{"norm_eps": 1e-06, "init_std_up": 0.0189, "dataset": "wikipedia_en"}
Each number is 128 + 24 x the weight over its row's rms, rounded and kept within 0 to 255. Layers, rows and columns count from 0. The size above them is the row's rms in percent of the matrix's.

# layer 4 MLP up, 1344x384, rms 0.12, rows 0-53, columns 0-127
size [108 105  97  99 111 100 104 101  99  96  98 101  91  95  89  98 102  95  96  98 118  93 108 104  97  97  96 101  99  99  96  90 109 103 101 104 100  96 105 108  99  99  99 103  98  94 105  99 115  94 103  96  99 103]
[[ 96 104 135 114 126 105 118 190 123 125 113 136 150 111 132 122 138  93 146  78 106 100 107 106 146 110 160 176 137 129 132 107 160 135 188 129  89 117  68 131 133 164 156 140 165 106 109 115  96 120 107 137 136  94 149 121 127 109 160  95 134 114 151 130  80 131 162  88  85 118 122 153 138  99 118  90  93 152 115 131 106 147 121 150 122 121 121 135 153 122 136 120  89 144 134 107 158 153 127 115 136 157 184 162 101  96 164 138 114 118  91 106 168 141 122 131 151 120  96 174 118 126 169 107  82 155 137 135]
 [143 153 136 114 160 116 150 132 144 129 116 166 157 173 126 111 174 147 110 125 121 114 106 146 122 103  94  94 138 116 105 108 167 135  85 129 136 127 117 156 141 132 120 131 137 133 149 127 140  84 153 136 144 113 129 172 135 154 123 123 148 114 110 120 124  67 144 136  91 120 137 104 132 114 108 154  88  89 118 146 105 132 130 147 130  89 165 121 149 169  96 185 110 123 101 107  70 188 104 111 126 120 133 111 125 119 119 108 101 168 101 150 110 173 123  93 183  87 119 134 164 117 136 132 168 156  98 127]
 [149 117 119 167 139  90 131 141 188 156 156 121 157 116 138  99 116 187 112 128  84 119 124 122 138 137 177 142  99 109  92 144 120  99 106 124  84  91 179 141 130 101 147 119 131 152 137 151 139 119 166 116 118 129 141 107 107 105 136 146 145 161 132 124 110 122 139 129 100 158 134 120 126 125 154 145 128 143 129  89 105 111 168 172  98 131 138 135  95  93 134  95 123 110 116 158  98 149 128 156  91 152 110  73  94 124 110 123 151  70 132  99 103 129 115 160  80 130  94 118 108 134 111 116 105 107 171 153]
 [162 127 116  92 140 171 108 124 158 115 172 115 116 140 152 110 120 138 131 130 130 145 129  76 145 153 133 147  97 103 131 146 128 140  93 141 112 135 141 100 115 115 116 119  67 165 148 159 142  88 155  94 146 137 138 116  94 107  98 126 175 140 152 117 133  89 133 188 119 152 105 156 143 102 121 101 122 127 130 136 117 123 121 141 139 106 117 140 117 148 138 163 122 126  87 142 140 102 163 139 105  99 131 156 122 102 149 155 134 155 141 118 114 111 156  98 108 117 154 163 144 137 116 170 103 169 137 131]
 [193 157 142 117 136 141 111 127 133 115 126 128 189 175 124 142  97 148 148 114 117  90 132 154 120 164  92 125 142 139  96 177 174  91 133 170 171 132 133 150 119 140 104 133 160  71 117 169  94 133 130 117 154 130 110 122 162 157 175 157 107 129 122 104  91  97 137 145 142 153 157 135 128 116 110  90 136 151 154 178 134 175  88  57  88 158 146 158 147 137 129 107 119 110 151 153 136 127 136 106 129 148 144 102 127 113 135 122 110 148 134 115 156 138 157 142 124 167 134 122 151 110 138 116 100 148 131 164]
 [159 128 114 155 102  95  84  99 101 178  87 144 152 146  93 126 115 149 127 126 141 122 109  81 156 143 146 128 161 114 128 175 162  94 169 114 105 148 109  77 117 128 176 101 149 108 155 137 141 141 131 118 139 112 129 140 122 105 146 146 118 100 131 164 126 112 122  84 137 115 124 119 135 117 138 130  65 135  87 137 136 166 138 101 105 132 106 106 129 162 130 115 105 140 140 158 152 122 122 125 144 159 161 148 103  92 161 121 148  86 111 158 133 149 119 151 103 124 130 103 122 154 126 132 150 105 155 117]
 [125 104 154 132 150 146 142 154 128 174 130 177  97 135 151 155 139 117 136 147 107 159 145  86 160  94 127 135 134 154 118 105 167 121 120 106 132 135 113 185 117 163  88 171 158 117 127 121 116 148 151 121 156 120 130 126 101  60 141 106 148  84 161 138 117 146 131 113 136 140 133 131 158 147 134  95 101 138 176 168  97 142 146 153 134 103 168 171 109 135 136 151 141 130 142  90 113  67 122 171  51 116 151 148 127 164 150  91 103 154 133 104 104 130 136 160 148 138 161 151  97 117 129 106 106 157 137 110]
 [119 148 131 113 143 116 151 136 121 157  92 119 160 124 100 100 150 181 123 147 131 104  93 135  95 130 145 117 159  98 121 119 135 133  85  84 154  87 158 148 152 124 128 104  94 128 169 172 108 133 167 102 124 159 130 103  98  92 126 115  95 161 148  85 115  87 123 147 160  98 166 145 115 134 142  93 108 126 121 131 155 134 149 125 187 125 169 115 100 128 140  79 116 101 127  82 128 136 147 146 129 155 156 182 114 118 168 115 109 140 149 176 164 173 171 140 123 122  87  86 149 128 104  59 109 119 114 115]
 [144 143 120 145 107 136 140 148 160 113 109 128 155  94 135 151 107 108  95  92 144 170  83 151 148 157 131 138 106 112 132 103 135 125 129 131  92 133 119 135 130 141 143 104 158 179 162 139 134 120 145  98 110 116 117 154 125 133 101 119 182 112 107 101 138 132 139 153 139 142 147 118 100 133 154 164  85 129 130 145 132 107 109 111  96 148 126 121 163 133 146 122  89 129 123 134 133 181 101 108 140  66 160  95  70 124 163 113 121 162 111  90 130 141 137 149  84 115 126 153 153 121  98 142 165  96 160 107]
 [164 167 117 117 130 131  77 105 174 104 134 132 141 147 119 108 125 123  98 138 115  96 152 151 165 150 108 131  82  90 112 150 158 121 136 145 126 131 155 152 107 119  93 158 140 145 136 139 166 134 142 144 145  87 114 121 129 131 137 172 132 140  90 179 104 137 120 124 138 162 120 206 127 130 131 141 128 104 108 120 120  90 114 128 115 128 107 117 188 142  72 100 145 129 134 152 140 142 138 160 120 135 105  97 140 114 150  97 136 143 141 122 125 139 150  97 110 160  75 104 133 177 141 138 111 126 126 116]
 [ 68 135 106 131  92 143 144 139 127 130 121 142 149  89 124 119 148 146 133 138 149  90  81 134 135 141 121 163 123 125  92 165 134 112 144  88 105 150 134 115 101 142 119 102 154 140 141 128  93 127 138 116 105 138 104 133 141 115 121  68 164 140 156 109 137 161 125  73 120 140 107 145  89 123 119 165 114 138 129 145 137 139 165 130 114 134  80 158 134 145 169 135 123 110 163 145 105 113 144 144 164 125 171 149 149 127 121  50 141  96  98 137 115 141 102 162 161 131 120 110  86 105 126 127  93 143  98 149]
 [ 95 137 111 147 130 131 152 106 124 127 111 115 157 128 155 133 170 157 172 106 116 153 105 152 134 145 154 125 154 166 109 107 112 166 140 145 149 145 167 109  72 165 125 123 166 129 178 102 148 157 107 142 106 163 129 119 115 144 143 147 115 159 115  87 126  65 116 143 143 137 172 133 147 109 119 110 132 162 131 120 113 124 146 144 138 111 142 163 128 148 151 121  77 143  89 139 140 159 154 111  73 113 153  97 121 184 128 136 104 131 102  70 158 102 127 157 134 127 136 154 172 122 119 138 149 164 156 108]
 [113 145 107 129 126 124 102  95  94 115 137 108 150 143 129  61 131  94 119 131 148 158 141 172 107 172 130 161  94 129 131 158 141  79 107 133 143  76 146 111 123 161  89  74 156 147 111 137 111 148 139 112 130 119 101 106 137 133 102 136 114 105  96 138 126 137 119 125  90 112 145 193 132 108 163 133 113 124 117 143 130 124 126 125  81 205 171  93 132 123 108 123  84 126 151 137 123 106 129 110 109  90 108 138 145 129 154 123 101  77 115 139 154  98 134 117 117 137 112 111 134 138 147 111 163 151 105 138]
 [ 96 150 142 133 123 115 110 152 130 136 138 142 133 127  84  91  91 121  91 105 134 176 171 113 137 138 126 130 114 108 113 150 159 102 139 122 103 153 136 113  93 164 137 123 105 126 155 115 170 108 133 170 153 176  98 102 122 101  92 138 182 113 119  67  80 135 126 111 101 140  98 121 110 134 115  71  98 113 117 121 135 123 170 102 129  99  92  96 116 145 166 124 129  98 170 163  85 171 127 120 133 123 112 131 160 120 149 134 150 135 152 129 143  94 113 139 145 137 106 115 113  91 114 149 173 116 119 169]
 [172 101 177 139 129  97 118 136 119 126 191 110 116 142  89 148 136 147 128 158 166 133 120 147 129 170 118 115 126 107 121  91 151 118 158 126 138 114 107  96 175 116 175 139 126 142 103 154  96 138 161 139  98 125 119 147  97 104 125 131 137  97 117  84 103  60 162  92  54 106  88 143 131 118 131 137 144 137 165 145 109 121 102 153 118 132 147 168 146 149 192 115 125  82 141 146 131 158 138 124 130 143 159 104 129 125 101 134 133 147 107 149 127 136 113  83 139  97 118 130 125 127 134 140 150 157 100 156]
 [156 133 108 153 148 109 130 142 130 136 147 119 128 106  90 140 143 124 157 137 116 142 133 119 173 129 155 122 132 114 174 108  98 108 107  72  95 130 132 152 115 120 136 134  81  99 118 188 137 154 153 128 147 115 134 124 140 126 108  90 152 121 118 100 170 119 101 120 162 135 108 133 129 122 120 155 144  93 196 173 129  97 131 100 157 103 111 151 143 147 131 147 136 115 136 116 105 123 127 125  90 131 139  85 127 112 149  89 120  96 120  97 143 125 145 119 140 170 143 150 146 147 112 122 121 138 115 146]
 [172 193 127 183 128 113 125 143 148 133 145 117 113 178 128  86 151 129 138 121 131  65 104 134 113 130 142 149 125 121 147 168 122 105 125  99 118 121 109  86 156 117 126  73 123  87 109 135 102 132 117 118 119 100 166 129 129 127  72 150 133 188 129 118 144 146 147 119 107 151 149 138 119 143 122 136 128 114 174 157 116 151 118 118 168 156 106 133 145 144 140 124 123 148 117  93 127 126 168 106 110 141 137 104 140 109 139 138 112 132 103 129 125 141 106  99  84 128 122 103 123 140  86 104 126 117 110 148]
 [111 103 115 109 111 131 124 170 137 109  94 116 121 113 163 111 135  86 134 136 119 140 104 101 161 116 113 127 150 105 171 128 138 125 105 168 169 129 146 143 134 156 172 128 146 127  79  90 132 169 177 181 179 101 158 164  86 124 148 144 141 127 167  84 122  89 130 156 183 136 141 145 135 159 150 110 135  77 135 168 123 129 102 152 119 131 125 114  79 131 123 115 118 146 140 116 138 119 165 101 104 136 123 125 118 126 140  92 154 130 137 111 130 129 113 126 132 125 109 151 146 132 104 109 111 106 143 121]
 [140 107 151 121 115 145 112 150 110 125 118 114 134 118 104  88 125 158 126 129 125 112 119  91 122 132 131 128  98  84 147 126 161 120 128 128 132  99 201  97 127 135 100 117 119 130 142 109 146 102  95 137 108  74 136 117 125 116 141 170  96 177 125 128  82 127 147 113 125 127 130  90 119 116 139 130 121 147 153 150 111 123 229 163 201 117 156 173 104 114  80  82 144 121 155 120 120 142 115 140  85 140 129 110 134 120 151 112  92 126 142 118 124 125  76 116 121 125 154 132  82 147 103 124 133  84  94 151]
 [133 107 194 140  72 112 137 188 140 139 117  88 165 129 114 101 148 167 142 109 129 131  95 138 113 130 101 112 168 118 147 119 139 126 114 113 101 106 130 132 142 127 105 126 146 139 131  81 169 123  95 137  95 147 124  92 120  99 124  92 180 144 115 153 147  96 104  83 136 143  73 194 116 135 139 124 129 127 151 134 156 136 137 175 114 123 142 117 142  94 125 147 149 117 145 124 111  77 140  87 111 146 135 123 137 123 121 125 125 108 166 136 123 121 156 150 155 138 119 153 119 180 156 109 120 147 112  81]
 [110 144 143 139 167 127 142 114 119 166 146 130 163 126 151 129 165 134  96 122 143 129 135 138 134 158 121 141 141 113 153 132 163 160 153 179 126 106 107  71 119 123 145 107 151 131 100 153 190 150 179 178 134 130  99 128 145 123 118 121 117  99 130 139 172  78 140 146 104 130 132 107 126  96 163 110 149 129  98  84  93 108 131 150 120 169 183 124 127 117 135 182 126 126 114 131 106 142 106 160 146 158 112 153 140 145 159 132 113 183 125 139 126 153 180 173 119  92 132 131 104 127 133 114 143  83 168 105]
 [149 114  95 142 119 138 102 141 111 135 115 141 135 137 152 143 124 191 105 130 146 127 127 178 124 161 166 173 119 165 100 110 114 131 138 130 168 146 125 133  80 103  85 166 103 135 105 106 130 161 143 119 138 142 120  87 106 110 137 153 157 106 129 120  89 143  99 134 117  75 125 142 125 115 142 104 139 143 101 117 102 139 132 115  81 129 167 142  98 140 155 132 113 139 107 107 101  99 117 125 106 114 121 174 107 143 120 121 141 158 124 120 119 120 139  98 124 178 131 160  92 103 125 119 130  98 134 123]
 [ 95 123 156 155 176 141 124 172 106 117 129  99 135 144 128 131  89 164 156 102  98 154  95 114 129 107 173 105 129 141 153  93 134 135 130  85 126 118 116 159 143 138  98 134 121 103 134 143 118 167 158 170 178 129 136 135 108 147 124 149 134 160 139 166 127 112 170 110  85 145 191 142 136  97 161 110 126 107 187 145 130 108 152 123  98  99 132 101 111  93  93 121 157 130 125 178 111 135 153 163 144  98 132 148 110 141 143 118 173 138 111 145 112 121 113 131 115 151 120 136 169 126  91 142 156 139  73 140]
 [168 154 128 127 137 109  98 148 137 145 114 100  81 162  94 128 126 130  83 146  97 131 148 125 153 156 149 118 149  77  93 105 103 137 125 105 118 143 162 160 109 106 139 123 123 135  92 139 115 140 118 131 129 126 131 142 137 138  86 142 102 138 150 131 152 142 131 127 127  90 105 154 166 128 107 136  95 133 152 132 142 140 106 108 169 163 128 153 133 113 121 132 124 154 138 141 101  92 176 157 128 121 130 136 130 146 127 117 174  95 148 152 127 129 123 123 164 125 144 120 106 116 129 103 126 176 133 156]
 [131 152 138 120  85 158 148 140 173 133 115 107 114 131 107 115 175 135 111 146 137 164 143  98 103 121  99 121 105 117 118 174 131 141 125 103 113  99 120 130  99 126 114 122 131 145 120 180 135  95 150 136 144 167 137 128 143 123 101 166 116 133 114 129  87 118 160 166 118 168 127 132 156 149 137 112 196 107 179 113 168 114  74  88 127 115 131 163 172 130 109 157 156 127 127 136 132 156 139 128  96 155 147 148 137  90 123 117 128 110 104 166 140 145 145 110 161  82 144 108 123 124 158  68 127  96 170 134]
 [152 102  91 123 117 183 130 113 130 111 141  92 112 144 136 109  97 128 182 124  93 143  74 115 155 162 105 120 116 118 134 153 164 111 143 159 144 114 130  51 154 124 150 119 133 156 112  79 157 124 163 117 154 123 162 150 151  92 149 160 110 123 128 111 125 119 114 129 133 127 101 152 166  91  98 120 110 200 176 133 107  97 122 104 149 142 144 135 139  91 126  48 127 157 131 118 145 115 102 152 110 148 121 125  75 129 158 162 133 112 103 130 137 136 131 131 155 101 151 132 121 116 140 113  98 150  81 120]
 [119 131 145 128 127 151  98 158 142 110 179 100 127 154 148 156 123 156 116 144 109 114 128 103 118 113 179 152  92 138 142 151 146 137 124 139 113 148 110 146 147 157 133 137  97 104 149 163 126 104 140 142 164 127 103 106 146 120 150 154 159 170 127 142 155 154 103 114 129 189 151 150 129 126 135 115 132 113 124 134 173 185 137 139 155 102 137 117  70 111 173 126 140 156  88 131  93 152 143 166 144 124  90 153 100 149 131 112  77 138 114 125 137 145 120  88 125 178 102 167 106 163 115 154 143 132 123  74]
 [132 118 117 143 105 124 111 142 139 105 152 119 178 158 147 180 148 137 138 160 134  91 126  87 135 130 159 130 119 126 108  91 111  76 121 132 127 155  96 140 133 192  75 130 120 132 117 134 131 144 129 147 147 175 152 152 147 152  98 110 110 106 149 135 105 159 161 104  98 135 103 184 166 123 165 139 114 139 149 145  96 150 146 150  88 114 109 111 153  91  79 139  81 122 108 114 109 116 179 131  83 151 107 138 111 128 149 140 123 100  96 118 122 155 132 113 111 108 168 100 111 125 137 143 141 130 128 151]
 [110  78 134 100 103 117 123 152  89  85  75 133 105 122 107 127 144 142 118 135 133 129 168 121 144 104 154 146 119 106 132 155 102 114 104 124 123 100 157 182 122 155 171 108 119  85  97 128 139 100 121 135 134 116 123 116 132 131 136 138 122 133 120 107 179 110  94  91  94  86 111 141 135 127 109 122  92 136 145  95 145 177 147  91 112 125 113 153 119 161 106 155  72  95 138 161 136 127 120 167 122 132 110 145 128 116 151  83 112 113 141 114 134 104 124 168 124 127 109 115  91 157 139 140 120 103 151 148]
 [120  88 122 121  89 139 138 120 137 103 168 111  90 121 112 100  91 144 144 151  95 115 122 140 147 123 189 105 137 143 119 131  99 177 137 143 155 110 124 148 120 134 126 125 132 149 140 164 161 129 152 144 141 122 127 162 112 130 123 148 103 158 110  94  98 128 142 131 119 112 190 167 150 114 131  99  75 101 149 120 135 143 123 145 100 166 154 111 110 132  88 130 172 129 132 120 124 151 145 178 130 105 110  97 128 148  97 126 134 160 130 157 148 136 123 112 143 154  98 130 101 165 130 120 103 175 162 123]
 [122 113 107 165 102 149  95 117 168  94 102 123 111 120 114 108  85 161 136 141 112 141 192 152 111 116 137 116 122 143 112 143  83 178 100 103 134 101 111 127 123 111 105 177  88 123 123 122  69 148  76 127  77 116 142 123  89 123 108 139 140 155 149 131 103 138 103 126 142 118 112 144 122 132 123 106  84  79 115  98 126 199  94 109 138 116 135 132 137 116 134 124 116 112 141 140 105 132 122 153 107 122 154 108 168 169 134 121 128 106 122 134 104 138 132 136 159 142 151 116 107 137 138 114 107 137 115 108]
 [110 142 146 112 140 138 116 142 132 123 168 135 101 118 155 132 122 131 133 146  75 146 107 149 150 185 132  94 123  90 135 158 114 127 153 107 140 117 132 102 155 132 119 176 150 112 151 141 129 125 108 130 153 138  85 144 117 161 135  93  97 153 154 118 130 178  98 133 163 141 137 169 191 102 170 150 170 124 147 170 112 129 119  97 130 181 151 139 115 135 139 167 109 122 165 144 161 147  96 146 131 151 160 148 125 140 161 106 118 150  93 113  89 124 155 110 115 101  92 157 141 151 120 120 103 144 115  56]
 [ 98 118  78 121  88 126 133 156 172  94 143 125 120 122 176 141 162 132 115 107 109 145 165 102 127 139 194 142 131  83 123 144  92 104 161 125 163 163 161 129 109  83 146 143 122 141 181 125 119 137 157 103 145 137 129 103 104 130 133  75 158 112 132 130 122 189 110 136 189 156 162 144 131 124 139 116 113 118 101 150 110 139 105  99  97 146 161 116 147 136 138 116 119 120 149 109 107 121 104 117 117 127 176 155 117 119 140 113 141 145 117 140 137 135 143 120 137 115 139 126 115 118 104 103 136 110 116  92]
 [144  66 123  90  88 125 160 118 118 136 159 119 104  90 128 114 124 108 121  80 112 145 146 132 139 142 158  96 134 156 185 137 139  96 138 110 146 149 135 133 130  92  75 108  94 135 108 170 113 206 152 164 101 107 102 162 131 130  56 116 110 123 123 130 109 164 131  95 154 126 129 153 198 139 124 116 123 139 162 181 103 138 152 146 170 145 112 138 127 105 129 163 116 158  72  97 113 148 141 129 192 111 133 111 136  98 115 145 137 113 125 116 154 120 111  82 108 135 122 152 120 141 130 117 142 105 132 150]
 [ 93 138 149 105 131 108 152 130 113 146 137 165 162 104 145 148 102 106 123 152 133 174 120 177 148 112 122 160 109 125 146 149 119 112  85 109 109 137 110 144 125 125 135 112 131 132 157 148 123 129 113 131 117 152 118 153  98 138  99 120  97 127 112 107 104 187 142 116 141 174 168 162 152  93 125 128  81 157 118 106 133 147 137  91 131 121 129 153 125 119 116 120 160 117 170 138  84 109 136 142 106 146 117 132 143 131 166 146 126 120 143 147 132 124 140 129 107 143 134 119 128  96 173 107 193 183 135 109]
 [134 135 159 149 120  83 181 142 104 147 143 112 136 132 152 122 139 126 149 108 134 184  97 123 137 156 154  93  89 109 131 113 153 112 143 125 147 113 142 139 124 144 120  85 140 111 139 131 114 151 140 155 150 197  86 126 139 122 118 110 118 131 104 122  98 117  70 131  89 164 128 130 142 113 144 135 116  88 133  86 113 104 122 103 106 137 101 133 136 141 165 126 107 104 140 124 114 128 130 118 111 149 165 142 136 116 106  83 140 148 172 120 120 141 147 122  94 122 140 152 121 111 142 117 157 130 112 114]
 [134 105 179 103 101 121 116 153 136 114  98 149 175  79 144 134 107 127 160 150 166 115 121  82 143 134 155 165 149 123 135 124 138 112 117 101 167 154 157 140 145  95 129 128 119 129 117 175 131 129  85 140 108  95 110 122 143 131 122 144 168 141 163 156  72 125 171 108 157  88 111  91 107 169 148 112  91 122 132 151  98 110 151 138 133 121 122 103 133 166 112 101 161 112 107 151 102 159 117 127 133 144 117 137 163 128  63 112 104 107 171 155 118 140 139  89 102 113 120 157 123 107 143 123 148 127 107 114]
 [122 130 168 135 135 140  99 104 162 128 113  91 126 158  97 151 112 134 109 134 125 157 157 127 112 123  80 157 104 151  90 102 161 139 136 148 131 119 113 115 147 111 139  85 142 148 130 137 178 121 110 134 110 130 114 153 127 131 135 110  96 125 125 163 163 115 133 137 115 151  71 148 166 104  58  80 144 156 138 122 146 119 156 117 119 196 168 157 131 167 150 115 110 137 135 113 140 126 110 129 162 119 144 140  97 164 166 182 103 140  87 156 146 128 116 107 120 148 123 143 127 128 178 123 140 145 101 128]
 [146 146 122 135 150 167 148 105 111 160 111  93 147 163 115 171 106 128 123 142 113 145 130  93 165 182 109 107 119  99 165 147 145 123 132 109 115  86 133 105 138 113 114  91 112  82 126 145 154 135 100 145 165 114 146 130  85 138 161  95 133 107 133 165 140 171 147 125 151  82 166 157 117 120 159  92 111 118  90 117 108  83 125 125 152 110 135  84  76 156 116 122 160 129 129 154 126 138 120 169 113 108 112 105 125 125 122 132 105 148 140 174 130 143  99 114  99 171 122 128 123 135 110 109 122 159 147 113]
 [150 157 102  90  98 148 143 129 141 118 119 116 117  97 131 113 142 118 123 155 111  95 134 151 157 128 139 120 113 179 166 143  99 139 114 137 115 149 103 156 118 126  95 128 173 138 132 123 125 103 134 106 123 142 134 150  95 147 132  90 124  71 142 143 181 133 123 131 122 115 165 130 116 115 128 120 106 107 150 122 101  96 140 154 126 119 161 126 124 113 148 103  98 179 149 148 109 153 110 158 134 128 171 139 140  90 142 113 109 140 149  73 134 102 164 119 129 130 107 120 155 102  97 114 135 137 131 117]
 [122  96 161 160 147 188  82 165  95  92 159 120 134 152 120 128 112 150 101 153 140 137 112 102 107 192 126 161 105 134 146 120 127 114  97 131 141 146 100 142 145 122 119 127 117 114 164 121 154 132 115 114 101 132 113 125 124  99 106 146 153  92 115 140 136 190 141 115 153 134 145 124 133 126 141 136 165  98 154 119 145 129 117  84 106 120 140 141 115 154 118 143 105 134 123 122 168 141  79 168  84 118 147 116 123 145 112 118 101 106 106 130 133 126 118 117 141 125  97 161 124 146  74 132 130 119 137 128]
 [ 94 129 168 118 146 132 176 104 162 128 117 119 137 178 115 126 100 102 135 116 165 142 126 119 102 156 105 170 134 111 128 116 124 115 118 132  96  82 124 121  91 135  95 107 105 128 165 152 142 114 136 157 136 105 130 151 132 143 115 125 123  77 120 127  92  85 151 128 129 115 115 155  68 172 101 115 159  91 111 124 132 138 125 131 113 112 149 150 124 138 123  65 123 120 115 150 124 125 173 142 118 129 126 118 161  83 143 126 114 112 116 139 151 118 163 153 123 113 142 125 112 172 124 124 129 121 151 111]
 [ 86 164 115 137 124  96 138 128 152 124  93 209 103 138 142 137  64 103 121  97 139 104 126  94 155 113 171 122 154 138 105 122 138 159 147 150 158 120 138 127 141 100  71 109 142 128 132  91 160 143 122 113  95 119 116 113 135 149 135 139 111 183 150 159 122 187 137  97 135  95 156 143 106  87 136 159 124 146 134 117 172 143 137 122 102 137 168 119 157 128 121 106  89 128 136 175 168 164 130 108 162 120 168 153 146 110 122 133 103 123 132 143 126 127 156 112 132 158 143 104 140 107 109  71 121 153 128 129]
 [146 121 122 166 106 137  99 129 132 151 106  90 143 132 137 134  87 149  78  92 125 123 161 103  99 114 130 130 118  96 112 134 114 115 176 166 128 154 115 164 105 126 131 145 132 127 136 109 144 131  90 131 126 111 123 134  79 146 149 126 190 126 122 108  85 170 114 138 162 127 101 143 105 115 161 126 123 148 139 130 129 146 122 131 145 133 113 134 131 108 113 133 152 133 143 107 125  95  94 142 131 100 165  72 187 143 157  99  94 147 121 116 118 134 140 119 129 101 162 141 125 143 110 122 140 145 137  97]
 [ 81  91 136 129 126 134 158 134 118  89 135 158 135 114 126 122 129 101 157 172 118 115 147 155 125 140 140 123 109 129  94  87 142 129 163 120 134 133 147 128 153 141 123 107 150  93 158 121 137 133 152 116 123  77  90 177 113  96 103 151 152 131 144 161 150 152 149 141 125 136 124 111 139 121  80 160 122 211 154  85 118 123 109 136 119 110 122 131 124 113 146 103 159 114 145 131  96 154  89 132 116 127 141 166 115 107 123 140 134 123 134 128 149 119 172 124 125 145 120 135 122 149 150 137 125 134 122 148]
 [ 95 147 113 130 174 128 113 125 127 155  86 172 111 104  87 109 153 166 162 153 110 141 195 137  72 134 150 139 157 124 158 130 195 100 167 158 138 153 156 123 128 157 136 176 133 100 130 139 134 157 112 131 101  94 134 116 124 122 104 136 118 119 121 120 136 132 157 108 146 123 125 160 153 133 143 114 141 152 112 113 112 118 107 121  97 153 146 100 150 108 118 110 171 108  89 108 154 143 120 146 145 124  81 107 127  76 125 101 111 103 116 141 189 101 116 154 155 133 109 117 130 130  75 113 128 136 144 107]
 [139  85 116 121 130 100 138 100 136 132 104  81 170 156 121 115 177 109 142 108 167  87 118 123  96 130 103 137  81 123 154 111 137 133 179 136 112 117 132 105 125 129 135 124 106  87 123 121 122 124 179 136 149 135 141 133 127 146 117 141 124 121 133 165 130 130 107 150 141 137 131 180 135  84  58  90 128 128 176 108 169 109 162 163 157 107  95 111 127 130 105 127 123 116 141 115 134 152 102 124 113 119 173 114 130 158 156 133 120 128  84 112  95  93 115  55 128  93 145 128 132  96 119 122 124 135 137 133]
 [199  98 140 173 161 149 163 120  68 122 159 132  76  89 144  96 130 160 113 148 137 132 119 137 101 155 130 143 100  92 146 153 130 153 119 128 108 104 108 138 161 107  96 140 135  96 149 108  96 150 127  71 122  98 121 142  90  80  77  97 157 151 153  95 113 112  91 101 151 147 120 137 126 147 140 126  95 124 196 116  77 118 102 117  98 144 108 114 121 104 132 134 135 153 130 141 115 132 107 108 146 136 124 158 177 136 128 138 141 132 126 138  85 117 133 127 151 127 154 154 149 170 100 117 112 163 100 129]
 [116 108 118 147 104  88 104 142 136 122 160 142 143 140 110 133 146 138 102 157 139 128 135 134 125 109 112 118 104 114 123 137  59 115 117 150 129 157 131 158 160 127 117 122 159  96 116 146 129 135 120 112 140 105 144  93 126 136 125 118 118 110 112 150 179 152 141 109  76 119 105  92 157 124  86 105 127  95 162 102 101 151 133 138  98 148 146 112 119 143 120  89  94 111  92 110 125 157 140 125 142 121 109 129 134 191 106 117 126 152 137 105 113 104 114 135 147 114 151 149 157 113 138 163 126 145 138 110]
 [ 91 128 118 143  96 103 119 114 148 170 134  91 140 113  81 136  86 148  75 142 135 123 121 118 147 141  98 140 138  94 108 141 103 134 114 101 145 162 154  81  88 129 158 143 149 167 119  97 149 129 142 144 111 117 132 126 141 104 163 108 157 184 126 107 169 147 127 102 162 169 114  82 137  93 140 113  89 115  90 149 158 143 138 164 135  93 161 153 110 136 141 169 140 109 118 120  64 111 100  93  58 135 179 138 127  93 116 140 126 135 130  97 117 128  94 115 134 135 143 179 153 121  83 123 100 189 101 113]
 [119 143 168 108 105  83 119 187 112 117 116 155 154 130 124 124 149 135 110 162 147 182 142 148 155 161 121 165 115 124 168  79 174  99  75 130 118 153  79 124 134 117 108 149 119 117 110 141 127 110 116 156 105 119 127 136 109 172 169 134 126 159 132 111 131 151 125 162 140 127 142 154 156 106 136 147 120 123 149 129 146  98  99  98 100 137 148 141  96 111 104 172  99  75 135 137 128 111 159 138 118 118 113 110 115 120 130 133 131 113 137 135 118 126 152 134 157 147 107 158 140 137 102 165 100 141 144 146]
 [100 106 148 103 125 142 146 190 150 176 143 123 192 130 107  97 186 136 126 112  93 155 106 101 121  90 124 128  93 100 155 111  99 144 139 108 167 148 124 129 114 157 111 113 175 114 143 140 132 129 140 118 125 131 136 162 157 121 116 124 118 121 137 164 111 172  99 156 152 144 132 176 157  81 130 126 121 116 142 134 118 144 171  95 113 119  98 147 159 120 137 162 100 150 143 122 125 114  96 120 137 110 124 123 144  86 107 113 180 106 147 159 115 119 140 104  89 109 129 126 104 114 184 153 118 132 122 153]
 [149 132 119 102 134 141 121 129 109 146 147 130  88 150 104  88 178 105 123 115 132 164 117 126 124 149 121 106 123 116 141 152 161 126 113 115 162 104 129 181 133  95 119  92 133 107 142 123 161 166 125 123 121 126 138 117 136 113 130 122 129 113 141 122 125 174 120 130 180 144 134 128 111 150 142  92 101 139 140 160  90 137 108 101 146 152 165 125  99 151  93 126 125 118  90 107  92  99 138 151 149 107 127 103 108 101 115 110 134 126 137 122 135 141 136 160 142 129 114 141  79 121 140  92 128 170 180 142]
 [164 130 113 167 138  95 129 134 140 101 130 146 125 126  82 133 138 161  89 105 158 130 128  74 136 133 111 135 191 146 136 111 153 111 139 121 125  96 136 150 113 141 121 114 149  85 110 139 180 154 134 110 112 100 152 127 118 146 152 169 121 138 143 118  99 116 119  73 141  92 111 138 145 119 136 113 141  93 107 112 126 145 139 140 106 135 137 109 132 129  93 145 118 112 181 135  87 106 138  82 118 104 117  81 151 115 132 147 131 143 153 144 116 125 114 152 150  87 159  98 126 116 137 128 115 144 103 106]]